Part of a small language model's weights.
Size: 5 heads of 32 (1 for keys and values), MLP 640 SwiGLU.
Each number is 128 + 24 x the weight over its row's rms, rounded and kept within 0 to 255. Layers, rows and columns count from 0. Numbers have three digits each. The size before them is the row's rms in percent of the matrix's.

# q: layer 6 attention query, 160x160, rms 0.114, rows 16-18,48-50,80-81,111-113,143-145, columns 0-159
# k: layer 6 attention key, 32x160, rms 0.118, rows 15-17, columns 0-159
q111 086:145093110113155127126122120175132143136091152145161104127116130132121132100113146129069160160098150072101144164098099116104118106118118146133099139096116139177125135100157121113117144131120165152170164109136132126117135117152123119128173114121102132146115088091114146170128150079151114135131137122138104099115153112126148075132083125133170125151099081131142145167108140121129162145083114145127101126133147090128142100131152135096153152083084103100151105143101131138131056122122106
q143 094:102105129114083130139113101109124161122111160141144155180129112145122112110138131102117115104118117139113143122169117161127095102099142111123124145128116140148143100110144121148138094145095147087145086144089119118096119129147143146118120107121122141084151083126116130150063135106107098097162142154065157130107148170066150133129155155173097124144146118116150090147119192176111143113091126124102119099138086160142147132118134126177174138149123109135132123144114140163113161147121146
k15 109:138125116121116104153118151123091144097137129102180071104120131138128125153103108109102101104099096126081173113118164150168117134117126149120126123094165110194118149111123124117104099117122118139082122131133121063132109089125091125165093111151129129116147101076151167158131113106114142124154167053101161115085123157114107113096137154156151092153112140137183118134151129122127142113144152085107112117113118109109142140102126162129126151148134161123129121148116160119106128136130116
q16 112:119155146151168112112155094130128118158167130093111189127182125138116092174123121104140094128160147106148100135161148131119113142142118110128107173140128106132114174155146108120148102142121136121158158158140128134104112129128115095097126159113134191141124162167164146151141153133085151101126096152150125091158180126148111153126104098138153107144150166128130115127129089134132128153089097160141134202132115139139153135147097152147136088090097151157126107134154143120119136134150107
q48 129:133149145118137103078116095111096129152131167093149144092137165136128095132120123131109148178115117115139140140130138154106143147138110123110111156069127102159115138137161115120123108099141084138171172113137101153117127129112144104159156156087133142128121161140121144168127140142092118110114111151161124124184119107168154155138137070113174110162112112162139147117149119093134146127153113141187160153110118146159156103153141119100113122090123083153137090089149163120127104155113097
q80 113:122129166100137096127120104075136164171118170147136155089130161147114094129107104125098136110146149124140114125096107144129116092120132164098110154098152159139096158131126112113147137106100155161168127188109110149085113120135167098176163151111102160128106111141152118140114157136111121109160126115138145142167182093163146140123106113119162067118128143092132139081166149134112163108140098153150107149137127157140138108151149128118144138141120116151107119108164163115140123121096094
q112 112:104171142148129137127110133123111130153167138095142120123150131106122116183118097105127119131130116192140114090157108104103119158120149083103152117146098101138129127131120068106129098092118094108143155128109098117153139138083174095150120131127150123114104163158131131123119138124100124072116148184152145118155118106136086142120112125103155117148148167119099127075117121140150101108135117109138136099109135151110154158134118139163113077153104139173070108107154165143136165129154151
q144 122:107168149144165121101129177120121115112138143106115107098110140110162096126136138105139135143129101111104145105141122108126133145159100121151132153122094152125127161169151186143120103107135090156131131181127117108155153156163114078155129158125166146134140180150110125115167115147148161102122112133165083065132099138167089130124147093164137157134113120175131161129128107150125091134137112119161099118144137119099124097097151144107127108103096136153105128095120105117159072111154146
k16 093:108106124131131117161156112133111086125162171120098131105127115139089146123116125104124117108135146117128124089129140141081149148094151089067106150120140130135161107099091142126144117129135157149176107117141117150120090114147140148142162153148089191153122106113117161136150144084149093123134102119142144161146155117135120131112124129114132132168113134084081142125076142139151151154119134107105052131106137074155139133146128135140169166128064118170123117108145140132149148104106122
q17 093:108129090096104138141084130162111137090135109142127087144106157116159161109157126167115102121087102135119126113103119125156110113105117110135132102089149162111111111114121155159112148149125110107092134128107153097132133135168089145163123070129125105142184107103129116107121091084153135167114135099091139146079091129120129107112169164112107132128129124106147157183136150137098095135155163090120112098107119119097130078161155114113123143155154151122145185145123092112139123137135142
q49 089:155133112125165170180139127131119133112183084170108114151107077151158135110122116147155065108092137096114093102103125135147083104092156129140140134133156143111128134129100143123125168133119121099106137131119171121128128099114136134128099089136107146139154091148159101107122139077165153147137143114081141107099157111108161092143156152110094147115147167117109147167121164142132130138124154092122118120139113143151142147114085128123145164139118196133157136125104085114115137149123137
q81 078:152161116107148115145114118137133157176178094138118136207133121131132113085133133107118064112120114102140115087147122134140127099088124080111118136112120157102094100133110128136091154157113110128112129131122162106130110096140147119131115122155086131146154109135138126120104090075151116146135170163119119122110124127099128087147149149099091136166089169114121114173119154165133119124120128095129091093136109167162145161140121133079163115137143144141140131153120114092141125182146141
q113 087:159092114141118139138127145123118129132123113133166093123117122138134150073129129138109134135111124106101130151083129123120130124127124136103085097118132172160123118130159170155122157129122139107129137104143131105112130161160081165113140097135137129179159109121090137126153135080154112145115143092108107078129142101150158118092112110111118138146097123117101169179081110124108142172103129091079050138109170082133102088124125129113137155119109134115153125159100119115129069110148134
q145 082:130110101104142157102124117112143086167080193114181103101080136109106107087124148093119144136126131132113204161137080129104116125148119163114117156119100131177129145152137159142138089100116157147139080128127112091143133148140109136149107145121139122126092135134096142161109127137125124126149122164093132120141159130106159136107138122145145152197115083114094134123084116148142120119104121121154089127115137121117100107146135111134180098079134108123142100121148138146159124151123114
k17 114:081164122120100126143102108134100106107164109144125075157119135146121132141138129071153128102105100122086149106116168094128110093105129142098163122110130108145148134097128107153138157134138102134100129175099160105113100139145090157152095142166116151132165102110152119141122095137135131145143165096081145133109101142117107117115165148123127123146128138134140116148147128125109120081115199099115130097083102142117133159102103127147151147175148168113097178089120094095122137121140112
q18 136:145120097159148129159173149099133126169143169143128141107167111134114148148106118106113156134149162106113123143112149111121149130056168171098115141154134108112157147167115087097119111129140156134134111106149100120154178112089115160109088158117092131147090117148126142109153128113117090133122122133145156139121170153170141150135099131125148101101148159108090120105099083116156161160125115148075130130109165131122090160137109101125108114137115120085102090129161159139098131128115145
q50 137:129141104142108156143117179190110100138129111168112118124139092120114177130110126131165150125096140165134116157107150121137132132131166146091110129145128094119109097109118122127138109140148190132091080099138111106123145121091086153098095134143135087131138143111095125120140107107107153118129135108093158144110101135104127124124085157111109131107132105108064129125104140121148115111125180092105115098116157116106106160120106117137122145156134165060142186117109120146099171119124161